Part of a small language model's weights: rotary positions.
Each number is 128 + 32 x the weight over its row's rms, rounded and kept within 0 to 255. Layers, rows and columns count from 0. The size above them is the row's rms in percent of the matrix's.

# layer 3 attention output (transposed), 128x160, rms 0.237, rows 100-127, columns 0-79
size [105 103  99  97  99 100 117 102  94  87 102  92 105  99 104  93  99  96 108  98 100 107 103  99  92  90 107  96]
[[136 129 106 108  87 192  89  88 151 103 126 112 180 100 173 179 152 133 119 115 131 143 151 115 128 138 135 117 134 191  94 132 123 165  96 141  85 122 139 112 184 106 104 155 113  93 115 141 104 120 132 161  99 144 167 133  68 122 140  86 130 169 151  93 149 150 125 160 179 137 139 104  95 163 219 150  87 173 126 139]
 [156 121 118 119 120 148 126  80 132 131 141 142 187  67 137 123 156  86 129 166 125 174 132 122 203 158 178  63  78 145 126  65 124  98  44 104 143 146 124 106 103 105 169 128 130 145 186 102 111 162 119  93 186 119 160 115 123 151 114 106  99 102  94 136 138 145 140 169 169  83 110 104 129 175 116  67  80  80 131 197]
 [191 208 204  94 124 125 113 117  79 131 123 150 159 163 132 159  85 114 110 168 111 129 113 159  96 104 111 175 147 129  66 168 160 141 153 196  95 141 175  95 128 116 114  88 101 169 134 151 128 151 142  99 157  88 116 172 109 148  83 112 150 142 113 112 119  68 127  92  88 149  71 100 142  88 115 148  85 101 149 122]
 [ 78 168 202 159  90 141 100 132 100 110 109  89  86 117 184 121 133 114 127 178  55  82  96 124 137 162 123  72 140 161  85 129  55 142 107  85 146 125 101 160 114 170 147 155 120 115 143 172 113 117  99 103 147 125 187 168 169 116 161 165  80 220 157 107 142 116 166 148 172 150 131 124 127 122 123  99 157 194 115 115]
 [193 172 104 137 130 180 148 115 146 104 121 167 157 109 114 149 115 148 154 128 164 155 151  66 104 147 196 113 137 156 137 168 143 120 186  90  75 146 173 119 126  74 122 137 108 112 135 112 132 130 144 137 105 150 137 109 117  86 140 107 174 143 105  97  89 140 135  72  96  70 152 138  90  84 139 138 135 151 111 110]
 [127 138 119 128 109 144 129 151 144 131 107  89 137  63 116 145  82 126 166 123 163  58 127 112 137 117 162 134  97  94 104  86 100 113 152 148 133 146  98 106 130 149 118 133 127 124 117 131 124  98 148  77 165 114  88  72 139 119 152 165 132 161 143  86 193 154 118  57 173 173 149 187 131  89  97 195  43  59  78 131]
 [151 134 128 118 138 144 135 166 127 198 141 136 139 243 146 122 133 123  84 171 141 196  59 113  99 149 142 133 108  99 119 142  90 131 110 126 101 139 138 172 144 116 105 117 106 173 110 155 210 115 104 138 129 124 143 121 148 151 158 149 148 140 162  82 133 141 185 181 124 176 100 145 152 123 141 123  68 115  82 234]
 [132 101 150 163 129  49  81 131 108 153 176 184 151 189 136 128 102 127 139 153  98 143 166  81  86 119 155  78  61 149 126 249  80 138 100 114 102  95  95 123  95 154 156 167 151 158 114 151  43 101 101  66 109 114 168 103  79 122 116 146 138 154 111 156 169  79 139 163 143 119 123 140 133  95 103 145 134 193 134 174]
 [128  89  92  55 134 118 110 180 107 115 133 165 150 146 135 110 173 193 138 116 113  68 134 119 200 159 131 137 182  86 116 178 150 149 102 141 157 128 179 108 127  94 132 145 114  40 144 125 145 150 135 123 122 144  72 107 130 111  99 190 149  59 120 147 166 172 156 180  86 110 136 131 116 153 157 135 133 101 117 126]
 [112  93 132  93 103 121 119 132 144 170 150 162 166 150 166 149 177  90 125 111  90 157 171 120 163 140 119  88 127 138 167 141 151 192 106  96 152 104  82 185 149 113 163 134 129 148 125 146  78 153 134 163 124 153 155  95 139 131 136 183 115  89 139 170 190  86 129 172 147  72 164 133 148 126 123 147  83 178 152 101]
 [104 191 138 152  76 132  75 143 192 128 111 182 166 128 125 100 204  90 152 127 134 127 174 108 123 116 118 145 107 110 121 134 136 172 184 172 109  96  73 133 154 163 144 170 168 121  57 161 119 152 137 130 165 136 129 145 112 118 122 135 149  87 160 115 112  74 147 147  83 152 129 112 225 131 148 120  92 191 103  73]
 [ 95 156 188  47  83  92 134 136 162 147 125 120  98 141 109 113 139 152 121 101 126  80 110  80 105 100 159 105 171 178  96 141 138 123 119 147 143 154 131 123 128 132 118  95 102 122 120 118  61  78 104 108  92 137 132 116 134 134 154  95 139 110 146 103  85  54 146  97 123 116 147 150 124 128 137 137 165  97 118 105]
 [137 153  73 143 167 107  78  86 164 109  97 197  69 115 109  86 176  75 125 164 145 167 113  84 158 141 123 155 100 104  85  98 123  77  81  94 133 138 128  98  84 113 116 105  99 126 129 159 168 135  93 136 135  79 144  97 124 128 134 150 176  89  44 135 124 160 131 130 108 150 161 197 154  99  87 110 149 103  80 112]
 [ 66  71 133 148 142 124 140 137 128 138 143 149 141 106 191 107 170 125 155 135 161 136 145 105 143 139 156 129 114 134  85 146 169  89 102  72  98 163 157 108 144 149 146  94  70 114  68 108 147 130 135 157  93  61 103  69 155 104 154 105 169  91  95 139 116 119  93 118 172  91  71  70 115 146 125 122 143 114  99 139]
 [139 173  99 148 164 101 164 150  75 102 176 177 119 164 106 170 127 162 126 150  99 146 169 148  88 137 154 113 151 118 155 117 116 111 113 133 153 128 162 117 158 153 136 131 164 160  88 157 169  69 139 160 160 146 142 199  74 164 157 139 109 116 174 110 125 150 135 147 148 116 164 140  90 148 122 130 143 122 182 175]
 [124 127 172 132 123  72 140 167 183 157  84 164 108 229  77 127  73 138 204  97 122 133 137 112 134 118 164 109 118 146 134 113 166 152 145 150 115 116 140 149 130 149 130  76 115 109 140 161  71  83 141 110 114 103 126  98  80 107 156 145 120 112  86 127  79  98  68 107 100 129 130 120 129  73  96 121 147  89 118 132]
 [ 73  78 136  98 134 169 109 139  98 149 113 106  94  92 120 157  78  76 111 166 110  98  95 156 146  83  88 156 145 156 120  69 127 119 169 125 150 114  90 117  90 102 138 234 145  97 133 143 113 106 177  50 151 128 132  90 139 127 153 143  85 148 167  98 123 123 136 221 159 155 152  40 143 136  99 130 104 147 112  98]
 [109  61 132  99 175 114  51 126 130 164 136 101  93 110 170  98 128 142 139 135 187  94 152 150 167  95  97 106 163 172 123  88 147 206 110 167 168 106 193 117 183  51  93 128 196 124 106  74 133 151 153 156 154 132 101 117 129 106 129 142 160  98 120 136 181 119  84 145 135 122 145 141 109  90 128 139 161 121 107  91]
 [101 131 146 132 123 173  87 156 102 135 165 132  96 147 174 120  64 126  93 129 103 108 180 162 124 116 186 138 123 139 119 134 120 137 124 105  81 122  97 117  58 123 200 180 122  72 114  86  92 124 136 132 142 201 103 107 158 145 154 137 104 178 214 158 143 128  93 106  90 130 170 124 178 114 200 162 146 132 153 144]
 [157 146 117 136 162 142 127 111  91  81 115 113 144 158 153 177  76 145 102 118 168 117 107 139 151 143 130 151  94 193 104 120 196 169  97 119 163  84 167 133 155 150  87 124 121 112 136 111 138 121 162 150  91 123  70 101  96 148 136  56 146 120 100 111 200 117 139 126 117 147 150 169 104 167  97 141 108 104  66 214]
 [128 148 102 144 122 195 107 148  93  67 135 128 106  99 172 155 123 176 146 165 137 111 169 156 176  96  64 141 101  85 106 100 146  70  83 101  59 118 142  90 158 136 139 215  47 117 106 151 149 138 185 166  85  80 124 164 134 125  89 118 125 155 106 118 169 137  86 138 143 101 114 139  79 128  77 121 139 142 109  95]
 [128 186 127 122 148 152 111 161 141 147 100 142 135 133 131  96  93 117 134 125 139  85  92 157 204 124  55  75 124 143  79 139 104 190 116 111 190 129 147 123 111 167 113 103 181 119  59  90  99 153 160 129 112 179 165 111 175 190 109 151 103  81 151 114 161  76 175 116 153 118 131 119 100 148  83 119 171 126 103 161]
 [137 132 141 123 175 229 103 154  81 162 131  84  81 179 113 164 143 129 132 189 106 142  90 120 151  92 161 128 129 138 102 112  99 168 176 143 185 113 121 170 125  98 128 183 129 128 133 121  87 171 135  98 140 131 112  95  82 180 105 103 181 133 164 128 114 134 138 102 108 112 168 124 123 147 156 159 130 142  63 129]
 [125 118 130 118  79 173 106 127 104 148 102 128 157 165 159 112 109  80 114 148 131 160 109  83  53 100 135  74 159 163 131 166 163 112 174 157 114 177 128  87 101  72  99 135 134  97 132 126  73 115 116 168  59 159 141 157 128 174 196 103 123 161 131 110  83 140 165 128 108 125 108  78 116  96  82 162 150 162  95 163]
 [156 127 177 116 115 125 137 128  49 112 181 199 124 130 153 167 173 143  89 124 109 116  79 111  93 180 131 148 138 172  76 192 127 149 144  59  96 145 120  81 121 150  73 175  85  89 173 134 134  97 148 107 118 164  94 104  79 146  95 119 155 144 159 133 137  95 143  69 189 122 121 167  94 120  69 149  51 113  57 135]
 [153  90 158 145  94 156 128 166 174 177 144 103  85 148 144 117  93 126 108 106 144 127 146 112 105 124 116 141 172 133 159 183 104 126 161 114  33 146  94 129 126 109 112 118 110 107  98 102 115 146  86 139 148 126 101 158 136 147 125 148  70 127 157 156 159 164 153 145  94 209 120 121 126  87 120 123 104 136 161 120]
 [166 130 139  83 120  89  94 153 168 151 182  94 203 134  91 168 126 105 160  53 170 131 115 113 101 102 175  88 147 120 113  57 153 157 125 135  90 143 109 164 110  85 178 175  88 158 144  80  83 150 154 121 105 142 135 102 125 172 108 174 140  98 104 109 121 128  98 121 163 149 117  81 122 133  93  65 163 117  68 166]
 [114 119 103 132  58 150  81 105 106 123 134 120  95 101 146 113 160 154 123  73 172 110 109 131 113  86 136 113 152  78  31 156  61 162  90 180 109 147 119 151 122 109 159 165 175 155 118 165 166 133 115 125 136 116 125 196 141 147 135 100 109 209 170 148 118 126  95 105 141 123  82 136 128 106  89 158  85 133 143  98]]
# layer 3 attention value, 128x160, rms 0.225, rows 101-127, columns 0-79
size [ 92 102  90  90  93 115  95  89  90  93 101  87  95  97  94 107  86 105  95  93  99  84  92  85 107  91  88]
[[138 106 191 121 150 165 114 101  93  92 133 128 164 117 115 162 104 164  95  99 109 182 149 130  98 167  63  89  92 129 102 138 144 119 113 136 157 136 179 156 144 127 181 163  88 108  84 141 129 177 110 216  83 106 136 113  98  95 115  99 106 128 181  64 117 125  89  96 144  81 122 151 101 127 140 101  83 141 100 112]
 [123 166 146 139 181  78  83 128 123  79 197 133 150 110 111 121 105  90 128 125 115 161 110 193 139 122 147 115 137 134 120 107 157 135 129 127  94 111 146 108 151 110 157 150 101 107  77 109 181  59  98 127 133 132 144 111 195 163  77 160 173 123 138 116 151 138  78 121 102  91  66  83 135 126 183  83 116 129  94 139]
 [ 97 116 171 132 141 149 100 151 139 158  78 107 160 111 143 127 115 101 136 142  79  96 113 175 205 130  88 133 108 149 140 165  82 122  92 132 172 126 166 148 182 138 111 146 115 118 122 106  95  98  90  94 142 160 122 167 150 145 129 100 103 140  95 132 180 162 116 150  94 124 142 130 143 115  87  18 118 132 115  82]
 [160 160  88 128 138 121 181 139 116 122 124 163 100 124 100 106 132 127 132 165 156 143 124  43 124 177  67 189 134 129 153  75 128 118 133 140 154 102 143  77 138 106 125  89  95 112  96 180  79 180 115 167  70 178  96  94  97 190 160 138 118 138 163 151  95  82  93  94 151 152  64 160 161  91 197 123 143 187 161 102]
 [103 135  94 204  49  99 123 146 116 121 131 179  98 156 155 113  73  81 157 122  93  87  94 153 164 151 117  76 102 131 143 128 166  67 104 109 139 167 189 146 127 112 121 128 116 158  72 143  47 119 122 130 124  80 129 140 156 131 129 101 107 171  99 195 113 117 157 178 133 102 127 153 142  88  47 113 118 168 145 134]
 [170 110 128 149 132  90  87 112 130 126 165 169 123 139  48 154 111 124 138 110 153 136 117 159 125  97 164 149 127 138 125  63 143 113 137 127 213 167 123 143  70 169 127 176 130 106  58  70 129 158 136  76 134 111  84 115 144 153 148 102 182 129  85 141 121 195 124 144 121  96 108 144 132 107 130 159 138 146 125 125]
 [128 156 205 125 183 137 122  93 123  92  99 158 186 150 119 182 170 160  74 163 103 139 158 150 143  86  78 147 160 126 103 166 132 131 135 118 187  90 119 153 148  92 118 138 197  86 117  83 182 135  90 114  84 148  67 117 127 156  87 122 151 165 120  94 150 120 132 160 145 112 103 127 104 128 148 143 125 126  65 134]
 [121 125 186 185 127 173 154 119 148 123 157  79 133 167 133 162 150  75 105 129 142 124 151 147  86  86 151 131 156  75  78 121 153 136  79 195 140 138 119 190 123 158 121  89 129  98 146 128 152  84 133 169 105  68 125  93  92 108  75  67 133 121 115 139 123 129 135  25 138  87 150 104 120 102 126 182 166 184  82 104]
 [169 151 143  89 194 153  86 166 171 119 134 137 151  88 112  86  59  90 159 134 122 102 159 119 138 162 162 101  74  82 104 147 101  98 145 192 124 132 154 131 185 142 169  95 106 125 165 137 110 120 107 132 108 233 155 117 178 130 171 163  90 159  79 145 188 180 155 121 135 140 139 185  61  85  94 107 153 129 184 134]
 [ 86 110 117 141 116  78 134  78 100 142 104 165 147 166 101 123 159 130 121 106 142 106  64 136 104 149 153 123 169 147 112 188 100 152 100 181  86 143 111 124 158  61 161 177  81 149 180 122  95 181  99  79 136 128 128 103 159 155  87 165 137 138 161 143  76 106 125 102 111 132 152  86 208 189 148  96  89 161 162 147]
 [ 97 150 148 197  79 115  74  87 147  95  76 150  86 161 161 122 191 140  75 129 110 160  75 120 120 107 121 144  79 118 143  97 101 125  80 162 136 186 142 193  96 107 113 169 149 164 121 115 172 194 133 161 168 103 117  95 107 120 149 148 199 124 149 132 136  90  98  82 109  93 129 124 161 155 114 135 116 112 123 120]
 [111 125 117 122 126 103 137 111  92 141 126  97 100  99  80  75 103 122 139  55 122  95 135 134 102 155  95  97 175 103 139 105  80 106  82 116 122 116 146 160 140 170 161  97  74 219 117 129 114 116 173 114 145 169 172 178  97  82 154 143  93 220 144 138 152 153 127 158 143 147  66 164 104 119 135 123 104  86 160 112]
 [131 115  79 114 121 103 103 113  85  90 113 152 149 115  68 133 137 144  89 142  88 157 155 105 118 235 114 157 152 147 166 118 117 116 120 133 143  74 143 154 173 119 168  81 151 146 155 165 115 105 140  93 131 117 123 135 182  84 182 149 156 141 116 114 186 153 201  92  65 102 139 123 110  58 123 188 169 113 152 101]
 [165 156 178 162 183 111  83 168 130 115 115 139  64 116 186 143 168 137 120 154 155 129 151 115 186  95 112 139 131 142 144 151 101 167 128  86 112 155  99 151 106 136 126  79 100  64  77 137 116 131  86  88 150  96 120 114 120 109 115 105 103 126  97 105  37 182 122  86 158 141 126 134 142 142 135  80 182 106 158  58]
 [ 70 145 113  87 126 107 147 109 192 150 156 147  85 103 123 152 107 122  92 102 114  75  88  92 144  78  83  91 168 110 173 103 102 188 111 184 133 189 105 156 114 126 128  62 135 110 101 139 148 170 130 137 163 165 188 150  77 148 120 126  94 103 128 118 109 161 109 157 134 144 170 124 185 164 126 119 150 150 202 145]
 [ 85 186 150 142 129  96 164 128 122 147 152 161 126  97  45  86 123 106 178  47 139 115 109 110 134 160 120 119 158  93 150 135  98 123 124 127 135 110 105 132 138 172 177  79  89 111  64 141 126 118 130 109 100 168  94 149 134 105 182 151 125 112 150 135 108 135 105 129 122 121 130 153 130  56 115 113 169 193 138 124]
 [156 138 107 159 143 179 135 119  62 137 101  96 123 144 195 118 133  99 108 157  68 166 114 180 119 122 150 151 102 157 129 107 129 159 104 146  99 128 108 172 141  92 103 157 191 115 144  88 132  79  80 113 183 167 139 129 106  77 101  93 130  66 129 108 154 156 125 142  81  63 123  88  91 172 160  93 120 139 102 109]
 [149 124 124 101  92 132 110 128 108 144  91  75 109  81 186 121 173 110 137  74 147 129  71 151 170 173 122 138  92  78 116  97 122 143 164 125 151 105 182 101 132 146 138 143 189 123 159 135 103  99 153 127  87 119 136  96 196 116  80 128 155 126  94  76 141 115 157  34 136 173 112 129 105 144 134 166  63 123 117 143]
 [109 111 114 123 116 159  36 126 149 154 134 114 132 196 151 153 128 115  99 179 116 112 177 164 134  81 164 105 110 122 118  96 183 145 120 152  64 111 120 116 139 151 128 139  90 131 169 149  94 148  94 113 185 168 121 128 150 114 104 163  88 127 150  96 114 147 185 102 107  63 140 157  47 114 135 127 143 108 147 136]
 [168 164 114 139  57 127 105  90  75 185 145 135 172 127 147 150 147 136 125 173 123 120 120 125 192 123  91  91 146 157 165 135  95 143 151 157 143 168 118 144 113  93  90 243 112 141 126  97 136 155  62 152 132 115 100 163  86 155 122  91 126 137 134 108 115  78 149  97 145  78 135  99  95 107 172 140 111 139  69 181]
 [ 58 123 160 132 116 189 140 110 116 159  80  64 127 137 158 106 112 119 149 123 200  84 162 184 122 123 138  86 136 142  99  95 160 146 125 137 115  79 128  87 129 124 172 104 111 153  68  84 152 131 157 116 138  98  97 133 117 109 157 139 184 135 148 155  79 155 129 117  71 222 126 144 135 136 138 186  80 141 157 104]
 [102 110 117 177 107 142 129 127 118 142 119 100 135 153 174 127 174 118 164 154 155 128  84 105 138 118 139 123 115 171 113 104 133 174 116 202  83 198 142 195  96  71 125 141 111  96 181 178 198 195 160 181 161 122 135 102  79 157 115  86 114  77  90 130 121 163 137 101  89 115 169 121 120 161 119 154 110 179 108 160]
 [163 172  86 122  56 133 110 137 101 126 120  97 162 156 183 215 138 164 132  93  78 110 147 147 144 182 163 152 121 164 126 151 165 161 143 123 109 156 138 138  80 118 135 208 115 109 127  93 186 123 151 119 147 114 106 132  94 178  90 104 156 133 160  93 198 100 145 108 141 112 166 155 123 118 104  94 140 133 101 177]
 [ 90 128 138 131 135 151 143 154 151 157 136 125 197  63 132 113 129 178 103 138  94 155 130  90 113 117 151 167 129 136 124 152 135 177 125 117 148 150 135 170 122  64 137 211 121 179  79  93 140 146  75 147 138 105  39 146 139 153 143 148 119 111 162 141  94  89 149 205 135 145  86 148 107 144 152 128 173 149  94 211]
 [157  70 145 100 102 101 154 151 114 153 139  89  27 125  51 111  63 140 210  63 131 158 112 100 142 128 112 153 144 122 149 175 125  72 156  70  96  90 124 119 119 134 160  73 136  92 131 156 142 165 126 140 132 144 142 118 182 146 146 145 162 161 103 123 176 119 149  72 121 134 131 144  89 104 169 128 130  90 168  99]
 [ 91 115 152 148 160 175 163  77 133  78  88 123 115 165  78 131 171 175 198 226 111 108 120 128 113 178 124 131 166  81 175 149 127 167 131 182 163 173 148 145 150 113 155 171 137  88 104 168 140 123 129 161  87 134 121 130  89 143 130  98  68 128 132 204 177 118 176 145  95 132 149 129 154 132  86 143 104 125 163 156]
 [ 94 146 107 128 123 147 102 131 183 108  84 134 159 153 137 123  86 103 142 101  95 121 182 118 125 119 127 100  81 135 175  59 156  78 137 107 103  97 122 144 199 141 140  71 100 117 119 152 132  68 118  81 108 115 140 151 139 111  89 131 147 102 188 149 167 133  88 148  81 118 124 130 130  96  54 126 156 165 142  94]]
# layer 3 MLP gate, 448x160, rms 0.166, rows 0-9, columns 0-79
size [101  92 116 102  91  89 100  98 104 103]
[[149 128 101 153  71 162 164 134 164 142 131 150  95 119 173  81 121  88  99 174 177  97 152 134 139 135  87 146  94 128 118  78 105 141 146 120  87 157 152  97 148  94 122 108 136 104  92 114 185 149 147 142 141 154 135 142 164 143  94 138 148 123 118  89 168 120  97 136 171 129 107  66  98  34  88 111 102 147 140 147]
 [ 83 150 112 119 130 163 137 201 113  95 111 124 116 148 121 132 131 138  66 165  62 113 177 119 130 165 108  76 120 100 100 102 105  93 153 161  78 148 119 128 123 107 129 116 152 146  81  65 135 102 102 187 134 120 157 131 113  94  89 150 117 121  50 153 104  94 153 101 134 121 128 112  65 123 117 113 169 150  82  99]
 [220 215 133 146 134 139 124 162 127  48 146 171 134 139 121  88 173 142  99 121 141 144 168 137 136 115 187 157 184 173  64 170 170 124 121 126 136 134 116 102 148  88 108 131  71  81 150 163 132 115 142 120 172 138 162 146  45  96 115 115 121  92  97 149 124 113 114 153 152 136 153 143 158 171 168 110 128 111 125 155]
 [166  71 132 168 137 104  99 136 205 120 141 176 115 148 137 167 118 148  90 158 103 113 109 126 122 129  90  74 138 110 125 122 122 167  93  78  93 119  79  98  79  90 123 139 170 124 168 140 107  99  91 180 149  86  63  87 126 154 127 146 137 117 140 142 118 126  46 184 154 190 119 121 137  65  92 163 125 121 114 105]
 [152 179 142 183 149  89 143 139 151 105 139 113 101 119 122  89 149 147 100 155  93 100  98 120  99 175 211 169  99 130 138 194 133 140 135 159  89  93 121 163 140 156  44 152 133 147 156 134 129  46 154 105 115 112 148 121 107 127  82 152 116 143 168 156 114 109 173  66  89  90 151 132 138  94  74  95  85 194 120 134]
 [ 99  98 196 148 127 140 142 105 153 174 156  98  89  88 162  94 134 128 116 166 149 151 109 189 156 155 145 134 130  74 141 115  96 131 153 155 132  78 152  82  84 138 150 164 117 106 180 118  66 133 158 186 133 111 125  76 164 102  90 124 135 142 165  66 171 195 104 163 111 137 102 146 167 159 130 184 138 128  35 131]
 [ 99 139 117 170 177  81 137 103 161 163  92 113 118 135 110  81 179 131 145 140 121 116 116 121 110 130  94 120 197 185 176 120 163  98  86 133 121 165 147 137 174  98  93  73  58 113 102 131 104 214 139  92  96 134 169  91 119 149 154 147 134 102  72 140 110 106 112 149 143  99 138 138 115  79  88 105  86  94 157 198]
 [165  98 119 139 149 136 168 179 109 110 106 126 183 170 155 199 132 105 118  79 160 135 103 127 194 111 143 169 107  72  71 115 135 157 134 117 134 121 134 146 137 120 106 173  82 120 162 119 138 131  72  99 162 139  99 189 161  91 118 147 171 157 113 169 106 137  89 166 107  27 137 108 119 153  86 110 147  99 194 152]
 [124 132  56 165 159 139 168 149 168 161 117 123 123 164 104 107 129 134 132  76 178 146  94 135 151 144 173 143 121 126 130 150 167 142 120 114 102 140 162  34 127  97 107 121 121  91 129 109 114 177 114  91 159 116 112 109 154 136 123 165 113 156 157 139  83 120 183 201 105 136 113 140 161 125 114 178 180 119 152  77]
 [110 147  96  87 138 133 132 144 181 151 102 127 196 104 122 172  80 150 130  93 107 153 113 102 132 124 102 125 119 222 148 156  99 151 140 134  87 118 116 129 166 141 105 125 100 145 160 112 123 162 131  79  90 186 113  71 148 107 133 143 132 152 137 112 141 114 145 128  97 132 105 148  70  53 169 137 168 165  96  98]]
# layer 3 MLP up, 448x160, rms 0.166, rows 0-9, columns 0-79
size [101  97 105  98  89  87 107  96 101 102]
[[112 149  96 121 141 123 152 101 131 126 111 129  93 137 112 155 128 145  47 142  81 160  81 152 129 132 153 146 116 151 101 170 145 159 157 118 124 138 130 144 209  98 136 124  99 134  79 122  73 142 133 208 111 130 131 119 161 112 116 150 117 134 152 172  83 158  60 174  94 141  70 147  70  74 178 126 100 135 141 132]
 [130 109 126 108 141 121  87  99 163 137  94 201 153 120  64  76 114 139  94 180 107  90 121 156  50  97 108 159 103 170 108  72 156 125 121  81 103  85  98 105 139  97 162 136 132 155 150 108 101 145 123  99  64 171 123 144 136 135  73 127 186 176 163  97 173 123 149 156  51 163 168 105 128 155 102 174 102  71 188 112]
 [146  47  88 120 116 136  85 109 126 155 151 130  77  86 147 144 196 118  93  82 182 151 159 165 149 126 158 134 130 141 145 129 144 100  93 154 121 168 177 149 122 118 131 102 144 107 141 128 103 111 139 137 171 111  91  79 129  78 105 120 177 174 159 153 186  74  93 119 109 143 129 154 106 153 128 153 102 132 150 122]
 [117 143 195 103 121 126 118 174 143  49  54 127 176 147 102 176 119 104 128  91 132 114 136 144 112  90  89 169 113 154 163 141 116 143 152 120 155 107 142 134 115 155  94 116 199  87 130 121 162  32 109 120  96 132 104 114 151 165 124 139 150 122  87 141  64 118  74 175 133 133 158 158 176  80  87 131  95  89 128  85]
 [125 164  96 128 104 119 108  46 138 176  55 149 108 146 166 187 101 128 143 190 105 130 140  80 111 155 132 166 109  93 130 164 161 146 135  63 117 103 157 161 122  93  94  69  55 114 145 160 152  75 147 163  46 149 131 179 101 112 132 177 100  90 158 148 142 161 145 142  87 101 146 131  84 127 129 101 109  93 137 141]
 [108  97 143 134 143 134 162 104 172 127 170  86 129  78 209  56 114  98  86 127 172 112 148 141 157 178 128  86  98 177 154 157 110  93 125 130 103  86 128 120 106 174  62 140 159 121 136 137 118 169 203 146 164  75 148 163 125 171 126 140  75 136 141 119 146 124 122 140 151 147 111 118 173 177  94 106 132 163  64 100]
 [ 90 112 133 201 180 160 139 142 108 144  92 138 191  93 123 112 182 161 138 124 120 128 142 129 113  41 173  95 158 143  88 160  84 119  86  81 117 108 105 146 130  81 118 120  87  97 121 106 154 163 131 129 148 170 139  82 142 120 107 136 149  61 110 120  69  96 128 176 121 123 100 132 116 134 106 117 141 160 101 145]
 [ 87 160 147 158 101 142 182 105 137 181 134 116 118  72 166 112 113 138 114 148 126 132 105 146  92 162  98  51 144 107 132 156  78  89 148 103 142 159 100  84 142 166  77 146 144 183  74 164  36 147 133 145 107 118 151 121 128 212  95  96 113 132 153 157 137 165 134 106 119 168  79  85 169 146 153 113 112 200  90 144]
 [125  92 144 159 157 105 121 141 151 141 114 123 165 157 115 167 134 172 115 117 154 120  83 137 122 150 117 146  95 121  92 151 113  94 133 147 134  39 163 100 159 125 115  78 165 153 129 140  95 118  93  54 170 160 136 131 141 118 175 160  55 145 128 141 155 191 149 108 120 130 118 127  89 173 125 140 146 115 153 126]
 [141 116 157 155 113 124 129 115  98 118 130 130  84 161 108 109 170 116  88 167 155  86 148 173 146 125 139 141 148  22 127 105 125  93  92 133 153 167 175 128  61 128 136 138 152 117  83 144 158  88 131 118 121  92 137 186  94 163 119 145 106  84 131 141 100 124 135 112 143 157 177 119 185 236  94 127 105  78 147 135]]
# layer 3 MLP down (transposed), 448x160, rms 0.0971, rows 0-9, columns 0-79
size [ 95  84 102 107  86  96 105 102 101 113]
[[159 193 147 158 157 173 185  94 144 146 119  95 137 122 178  75 145 140 162 125 120 115 131 138 111 186 157 174 131  69 189  87 104 131  51 124 146 110 130 181 151 124  82 153  65  93 120 172 101 126  73  89 157 129 122 120 141 160 127  99 133 153 146 173  97  83 134 155 112  99 108 163 105 161 123 147 161 115 187  79]
 [160 114  72 144 157 126 114 210 176 123 164 155 146 150 130 139  87 156 122  73 140 105 142 113  62 170 108 108 145 144 127 137 117 116 104 108 134 127 101 127 140 137 110 189 139 129 126 116 125 207  65 182 151 141 126 171 122 142  62  79  88 144 206 104 137 151 167 144  96 141 110 147 138 103 107 198 118 123 112 122]
 [163 119 180 106 143 179 100 113 133 102 113 158  68  99 168 216  53 126 126 171 124 149 136 119 155  98 133  90 165 152 137 165 159  90  77 134 157  83 141 159 168  87 103 178  95 152 132 141 161 127 136 107 133 126 222 132  82 117 185 164 139 105 107 139  82 108 127  88 143 133 109 145 118  76 133 130 155 102 147 183]
 [149 160 122 139 133 131 194  75 121 160  65 172 171  57 202  92  83  97 118 122 106 141 152 163  89 140 105 163 110  97 176 164  90 165 100 126  66 149 111 104  91 124 174 128 135 168 146 116 135  82 120 141  93 147  82 166 157 105 106 139  96 119  93  78 101 147 134 136 128 142 138 159  77  97 170 141 112 136  88 136]
 [135 149  85 119 144 122 144 101 140 117 187 127 161 140 155  97 151  70 163 133  69 153 104  95 139 174 160 102  86  91  79 123  80 124 102  76 129 100 193  97 141 141 147  85 137  62  99 103 124 134 145 115 141 173 107 178 147 149 169 151 175 176  96 146 132  70 130  61 173  50 101 131 102 166 141 203 109 158 137 149]
 [132 128 180 165 170 103 113  99 127 134  74 113 129  73 128  84 231 119 118 102 141 128 183 149 161 120 121  94 139 113  73 101 187 119 148 121 122 108 106 114 153 116 116  67  59 109 137 102 122 102 126 109 134 156 155 163 172 156 122 124 129 131 184 100 182  80  60 116 153 112  82 180 150  89 142 141 156  71 200 112]
 [149  95  84 115 133 150 171 133 106 100  85 151 182 172 104 135 170  70  38 136 134 150 150 123 125  87 109  95  98 160 117 155  69 155 104 150 158  98 154 111 147 116 127 151  83 118 136 131 136 125 100  97 151 122 105 104 154  88 167  51  61 160  70 125 152 201 100 120  95 154 115 192 108 112 121  53 107 157 136 100]
 [ 71 125 135 140 119 174 172  95 120 154 181 129 190 106 159 146 131 127 148 166 164 185  84  69  70 137 132 191 129  98 140 142 115 199 119 112 106 165 128 159 111 132 115 125 102 127  80 124 126 122 110 120 145 133  91  96 126 113 118 156 176 101 108 111 149 135 144 142  97 119 222  97 142 103 127 111  89 152  98  67]
 [ 83 191 136 161 156 112 146 143 134  92 157 109 124 140 130 126 168 129 112 111 119  83  66 132 103 119 196 147 157 162 187 120 109  49 124 125 149  88 110 131 158  76  99 108 147  94 131 135 113  85 140 135 161 101 115 140 145  66 102 141  86 175 181 162 123 125 126 154  73 155  73 178 158 150 120 148 118 126  99 127]
 [158 102 181 123 147 139 119 104 116 102 171  74 108 174 169 104  90 151 128 130  90 139 160  94 171 161 130 117 131  95 185  91 177 110 156 168  77  88 110 140 135  93 153 104 163 115  67 108 113 177  78 184  73 111  73 160 104 151 168  76 192  80  81 126  88 194 145 145 169  90 114 135 129 128  99 152  83 188 209 123]]